{
  "n_layer": 14,
  "d_model": 160,
  "n_head": 5,
  "n_kv_head": 5,
  "head_dim": 32,
  "d_mlp": 640,
  "vocab_size": 846,
  "activation": "relu",
  "norm": "layernorm",
  "norm_place": "pre",
  "norm_eps": 1e-06,
  "positions": "learned",
  "qk_norm": false,
  "attn_scale": 0.177,
  "bias": "qkv",
  "tie_embeddings": true,
  "parallel_block": false,
  "init": "normal",
  "init_std_qkv": 0.0395,
  "init_std_o": 0.00747,
  "init_std_up": 0.0395,
  "init_std_down": 0.00747,
  "optimizer": "soap_variant",
  "lr": 0.00589,
  "lr_mult_up": 0.961,
  "beta1": 0.95,
  "beta2": 0.95,
  "lr_head": 0.00712,
  "warmup_steps": 200,
  "schedule": "wsd",
  "decay_fraction": 0.466,
  "decay_shape": "linear",
  "final_lr_fraction": 0.0,
  "batch_tokens": 65536,
  "seq_len": 256,
  "doc_mask": true,
  "train_tokens": 254900000,
  "steps": 3890,
  "dataset": "wikipedia_en"
}
Each number is 128 + 32 x the weight over the matrix's rms, rounded and kept within 0 to 255. Layers, rows and columns count from 0. Numbers have three digits each.

# down: layer 8 MLP down (transposed), 640x160, rms 0.249, rows 572-609, columns 80-159
# up: layer 8 MLP up, 640x160, rms 0.237, rows 573-610, columns 80-159
down572:158031148170116136159220154102118122188152094098116107052109090127092150107166173080173149149080127103082127114149184130145120160092140126181086149130076120166043101081127082094147138106080077156138088167176065142118087135103063134078147128
up573:149103167116160202133217158164088068119163144166121057110153143145144100106095160101141107111149123156113131164092152168186142085143101158081167088175086101113142113093100109086142136162134109125159146173161155130142169132096148127101053111
down573:116120160139109145120131070092157134151094094174057087093086122134127101126118156106081147172092111109120174088211150147145152119119093123150118150135195096124097167130157105099143117050096136101175118111160130162146111186117139138121038207
up574:151147145131171101119099111107175122126114111092117126121210154120178181134105102116154123101127129131107130088099142175160061114170084101136042123139169135172157102110084107133149184103090105152161155110102181131095077072103123194147129163
down574:114127109120114150149159158109149199187164135147118113150128123127169114171147119116131103092118147129161164109124103105182098093095127097133049095158106103062149131082149182097110105086137096143152067137114069171105143183118169112096130125
up575:130160140111125152179168188132093107104125080137140142188154107112100062114107143165133145150179144162165153152084111070126101123117102160178086132128106135143166159130060109163117095151115068127162128182074121143100145156139159128092090182
down575:091160083127171060077120127132139144106165164127100139096147111125134163150094110101136092124086177081112094136101157150154187139128130135066124125155143161076104163099168149151162138114103149117136125131188146126120122147183101093076122118
up576:108148124138144160163106174080081173152083129097100118112157096180102153112130136120166110129136134137104063161107121141176110119141122069178109125111164179046133113062103153212098118137111036107145176161086138141149157118166144135122150132
down576:137048166076127131167102114142167078081098165123199132073070142128146087088140160137055121183161112067145195155138118145158143139109081082111102138143127170135160139101111144097070150147104146091105109115161106135168128152205113138125055060
up577:157148133152042149143122184118127124137091179135099139149148128140114117099128152125174078145086110106169180215091187150156203129122135130094113168080136124148135161124091166141120090156093097162107150161156081214122134131102131102059135122
down577:086172100099122098127119071121152136165101137132207181148151127096147195167151114168143106088129170163147105127110098105139069166117143109094120088085076128106151100146153126127168131082172068163102099071140122106183168161136125172144115123
up578:103123119108096175122181118159073076217102090095128066096093089180080076169120134103173076098096168191166113090103079114133081182166052187198220097110129145130147131125080144096144173177143110141125174128130076134129159109120094110145147186
down578:109177104046108187160218159135113138142133111155151071164141078129125121076167136116115121143167108142136113151150099145172136088128096130117056146133153111133129125167197147120093105163141094088112171125170151201141158121158127104049131055
up579:210179089221095101147231134091108127106090174172108157155106108193168177174106177113110099124114120097112108155154096142134149124091173108139057090045142107138119163149114151132152139161121145137157177103118124098136131158148080182093153089
down579:092122131122120106128064064144107116074097147127105157122128159073103095148170134138173158136109129134149141120124156081182151164201113075125130114083172097142104162123097161114118201156179124127148126062053075053141121130110129113161132151
up580:171148099087087149135059119139110123138083127146147150061153090095085161123077151105097146144107094115088120083118089121137146152190128109153113126143121095105169140153115181100139117147154183094166145101156114184095109097108106156053103084
down580:209151154163137096126168120140155129099162141124178134134150145112090126125171145148144154102102109181122136151127129153103159166137148160055122127138070126143116120155130132136135163119078134178101103106108134137135176151112157143133125098
up581:098102147096118103138191148081209138109137139164148149121168067100118166127146092136141143081086148093117208197107121161136108193137098069124139094124106118148162099093152156120137135125208086118131106113146136154191114087141061139054119146
down581:153080160111091157170099094169154171165108073124080130097198104115122148032098147130163167176131154135140150119144164114155130149193127095171050133072151073103164135100076087078108126087112126107100104137142115135091131188135140142145112101
up582:149091068106137107146196137133168103088111131132140163121202194140143152182090135116119083166111145152133073162130154145132126129131169109084072172102224063073144153143120139088133188146090181095146156143117143123138177167144162138143124104
down582:123175130136138132112129155152143118126121148182106123084107116109073072056172103122128095101130129113138119103119117156112121104132125112145118105114195141181143129120100107159126163121138161144091064155123140134158069084084106113135124148
up583:058137149203138144167124112075152133186142151099099124139135123130154186105182082185079156142098060155224118173122098108111152152125172097125146121103146100176127143122089160181147145129124110146165101080148096167145097168128110179076198097
down583:135133135089109142190116152136066141172141145189144155137133103166085087154104095100162164181107136115110098176171087185131118061123175096117128146141124155158165067118056123083148160109126134073092184151138090101118115152127131144153109170
up584:175133119121128065082123135096166105139189111109115176122097111174133083177110080137092062163111197188121120170051163191204079168172135104132134152119104142104136102085154146121169130141103104105188116134144055120094181129125174131129178183
down584:172118144132138065131091140134110092098163123101176148095079094169114139199126105112140136178156125163057132133126087206159102162147120087128154095107088112113089099087126118116142149158141105104168081135091087095103156163112167092101100203
up585:129114129109154137120111162104149125118116154091116133075105208105129077113149121116185156163089111198081154139155143120126124102136093116105125098118140161091106093111093097113133138167127100165160158169106107149115111124137169139155107103
down585:120098134184157149106095102191165126143077092125140130121148051102009185106158179180126137080142119112147053095118055122134073154156117123144196112081142158139113105109148136131141160077106123139094053086116088133129116135163109150121139182
up586:132092178144129135136057159116077105164152132113150126111113092105131131134086129141157136127122155161106178136115096087160169174131110134137138132122121162142150113128115126040113134131072148116129143156099145140136091073125122106107107137
down586:144163156128150129193157100109130159142118168127105119046151133188136151144160185160061147124143114144136070116083131163141155104128133121114125130127069133120120096099076149172142112127103162118133081142145129144142172121157149140040112160
up587:082168075083108143122133100143133076159159099130129118179100176110150141144082178096132162160175088068131115099099158067082125080108119091137157175136089108171176134099196150124086155117081104095154148108142115108123154089193145089127104139
down587:164134136141154147102135121176131184103112159073101104081140128124064083162127157127097074102072127123142110171109132134152132124097101160108084131145096176113091106162172089161139131152150107111080123154142093132085164107112129116132121075
up588:155163149172092137110154164132142156140117144120139128097158147142152108132100140121197166150155178147144124091100195112081116122115126170141168123107134107092112131172116102154049134151113145119160089170103113077124070114139104149176209112
down588:155138128167148140123119151161128123112122109159139129158156107117100165124135197119146075099100129153162124132121158086105108126126085152144136132108123140084110165133107150109116156100106160105127105105115147106197101166128123175138163132
up589:159107122070200153194085063142117062130136112094112165148136175116128108132145178142139126097077172157171141070133138099139115127115109101122143154138124156127139153112119158142134099213121138120120160134100145097125117131161095109105112146
down589:077152181190128117164129091149148163098122068105115147158174151117155091112134117156131081172097150073127168102145111066120151088094088141076142086143088101054141096130144109157137093131138114072126107161134198106099129131121116154135101130
up590:130121129132153136134142101093161153103114150098145134100144118107129091139194110147114120156154095184113137125160175096173150122148077167114139090234120096102118107148066160133119156142097119103180139096042135136127159109108169119092127129
down590:148127136115100154144104112131118097201179057088087158154172095178160137104155135150119138120142164143187076135190104202102161165119161128134078133048122107147120130146114126094143102159108200150159141174158138091137133089152125183147162126
up591:193146124175123120082171120169143134081104124088102043112072166184104145132147130207130077132118114116114188107147124123080133186156098136190139130111142135131082120126088152107092162133130102206127143119155059138082108122132163103161113092
down591:146126147155123148160161188133090147080063152115175102128112151177144158117144061094057100161112142089167153167075116098188145160082080108134145183051116118135126120157146082114123058100108148139097109131115109071114110120101117097050111145
up592:132123129115118141120177179155195149151137168144097137126077168160073153116083116158205094088166114143099074153153111131127080153072135184117120127218161139121177153171159116060097125078075159171181133148132134153131109104130150156145114067
down592:116081129182102098088083100167090138188091068158062166140115180198086087067117110072134177151111157117074038186132123141149089168148123159125112103156082146095186101151158115101164138149163168191100114143149169203081136137111116088168171213
up593:152131102149175149122130200148118088131149133107137078093157145114139109117130165139144105159148151127097155134096143077104090087088138157053107088136089145102164071095088188155097154133175131139112162098136066216189128104114123149156170072
down593:147111092137133144117144079117164105128106145108092144103094104112146087140122167137053153123113133130151134201089120125128181148167120166169135182142113102093139180130097123119131141124114114123081194139099143175103176113120092088060112145
up594:123149138177090109144110134155119174185124101117196129138134136110089174151088079139079124061160126107189113130092125135109081156160150086129136114119144182149127164067137195162096091171168142169073136130179076152090157117139099090081137148
down594:164104159105145151117087081115114168076032137110137110125094116154123161148163115157055130049172100200147129133114106141122145128147087084144081107095087127143101140099157124149132127098092157083127166140141167126182086092200101200122156078
up595:178075138135170165158160176160155089166133151143185160101164154146110093095143134125175101110172066138122122103136114134117117107164176155135108155151135137151094075149114089123054140125028078163137112150104169129164169106077130105133112077
down595:119144143229077117155086142137103158142068113104192072086039142119138066119106138020150162137087107128119101091104152178121178088127140125127110160099164161166133085096130081208120090117105164107119153172098098214117091117101156150146188160
up596:164137143120146124111189063097148145109129122152105168136105145115132149112151135129158151178130089149204078105168092105126158110148112150143130124162132113111153162152116129106137109182042076112171074144135155167156146156107126121163130089
down596:115135084079169097073136147210176180155120168097101107114134122112097159151139149113137113114177131147134108148093070121151155137095172147132113182147148051138125114159140127116133159137108117132139168112173123120172123156097169151074135089
up597:061153126070136134086150152152128122094099114095113098122097120147073109137095158153108132131100143117176086113082155135124137142147145147084054159164157169161122076158168103044113180129106136121120069158193159151122085110116112102154095168
down597:102131154164162127144129111173083143133085101111103077127152090114133122100109131106144168092184069105107177151155123133127062113113083117054181113109083050125141156136111118122169181120152071146137135186098155172159132199090112099114118168
up598:113148090113137146123109103147118190150146134147188119136145135175085130129152180132065149163087074139142091151132140127148111117149131107090106148110163094102134117170147128122098162129187107204118151101127132140182136144068104098134133108
down598:169150173154120082135119125159111094097197105127139132103058126158125153130111127108144095151139162123154111142104123101143177092144098100139139121134153162109121116112139168184080115129119140092122145138129152124098114093170096141127095115
up599:135165094135138058160092153153122095159159131132115090070143129133155173114110098151138137155131163121164179121100146091153112142153128093126181097068107121123120112160107144150096127049240161148120109070151107127126134130060179090123201145
down599:129165119030136105087101067091169117165115123152110111122125126140142072116067179146139110092075236128117059180178104093096115100138147110162142124143115099149124080183158077128189149102168175123119126144145106114145167169114133128170138118
up600:127146131090094086171167101082072123111153178110148102135133126201149127091143170099112173083114105150169114086068150111092150093140122118141116108102170166173140126094145143122148149121149134115100142106145102145151072091167121107159110070
down600:157121115203134159108124115105159064132123108102113154112073102093103158194065159131156075137125138152114117157133154127150138224156163106106122143146124081078168104097159108192146079120161177165144116069110130129154095141127088183213138121
up601:109154124094141071194140086138126139139122089128174184145108101128117132181150126106141145131168144171139174083098131079111109172062113080148201125122129143143127060119085186095117187107099096110167149102119122139138101090144182129174125190
down601:104137069139161133146161080150119162165173119109128172168178111140130097115183090129163096131133167162131112093128149129142141152023162131179091107136143141135149155157129096180120113123169109133122118156144166165151146101079111126140107115
up602:148123097107133062128154097135098107130116129096154111119078086126133148135100132130140099140127155129160114161112162103125067068147119116160126102074139154096108148143127091136171075124125113110101172120155155103124178090158145125132139121
down602:116216172118143143111058196121131132116126097121169143144140106102148171120125152078161156137137176111076124128176168128134151083114089094131102153118179132188096074127134078097102126154103116146123162070124141179094112130114156090130182179
up603:142130204143135084127128091081098126169059107105141098131149096141132158104145092060160148113136163199161148123080094111104151126101194153123105153101077153147091122079133159109159068163114170071143193111127137151127152114110118146170131172
down603:105156103104065178170101086170143170096130162165117147174082162093103101185147207167088099151122123120137128138128124148174137138171123099114125147178107167099096109123114118148102096156117093187154102121127119149154095146106108134145125127
up604:121177147178110112139077110076129106134194074153116098147124144138096150046089155177051091203126150134145118085125110150168163137060101114114116137098142125158157049133155124115147154109152132104128166097158153088094139120162167158134159097
down604:133194139099146140078095179149137173138222115163139135110173161111145143139123155137085163138068141132196116187182082106082130113154120122152152145121165145182166140193121123166143133171087120195156107095159128106098070123120126126123064115
up605:065154148137131159158083077123168157115117109146081190108195127211120091139118089127083058137104156147146126068168118110115131162141117147090166186139141201130080134084145164142170153096173123114099156158128133112146158079109067086126085135
down605:141191101125178131098132073159145111124167091152163129167106148112159169144102110102167177161081102136146155170131180138186105122190091126158149122119155056145186148180139089154084130124082107160166105178102123146142074131152130108133164143
up606:134091115166125100099063128073152099134161138151117115070147104148128145127107150126180093135146148103121177099126042142055155155087149107150192137160148060121105118166099147154140091174120073130130114109176125052155123145135118126115101122
down606:147095156110127112127089141121117160109095112143150133184109109125066157125101075118105083106088108111146109110155151148153118108124108147120117161132150146107142161158143170126152138123078153089138113052153126155169162127111144187106152130
up607:154162114140132093127075158106114097093076090100149104164125190115101176121151153114113137122178146161124091068115102144169134170155097118151164096122140133161148156077112105087107103105127175118135147135147078146162106165172154186120122098
down607:136107093162112115121110088099143140141123150168143088154120093122130132106147151158127127132164093186043132168140148140129122122099091129154195152075143181095154135155145129148099086095140149114174128114131073107088107185124143077144104126
up608:125130126066147043160122175157105119112085128109079128125164156132112128152117100164102122118151199143171150063099106178153095154073142189174137033194149165115163132128113175127139126152103134144170107147118092164150142114148148115101122178
down608:193111148098152138063120148143103192125094114095043180187104179107126110095133208176110181062138176101094103157104103149120114088114117093101118121188134076072136106129093129065219114155112117136124142120194077138081232092164128130125064159
up609:098115108141156102162153127112167110163160082148128114138095146108044147133143141104169157087150096121121171087192111162100144148169115144188123131160155168095150106147086111142200107111105092109146177170166171063156116180115153123121137139
down609:167135104119097216070122133095109102144090118086144122132129078139144207101107139056188116081140110115179144137125119133152139164170118155147160162140114171087100127096142140171097134102125135145120138130108062132120133088122107091157110116
up610:133096152115130144145168117114135137162125149164102129141074114099108144171081137187182064113156096108108013162060111086103170174145121166113137116178108167168118100155126153120171104116090097129162147137095110109157137124145082110180116109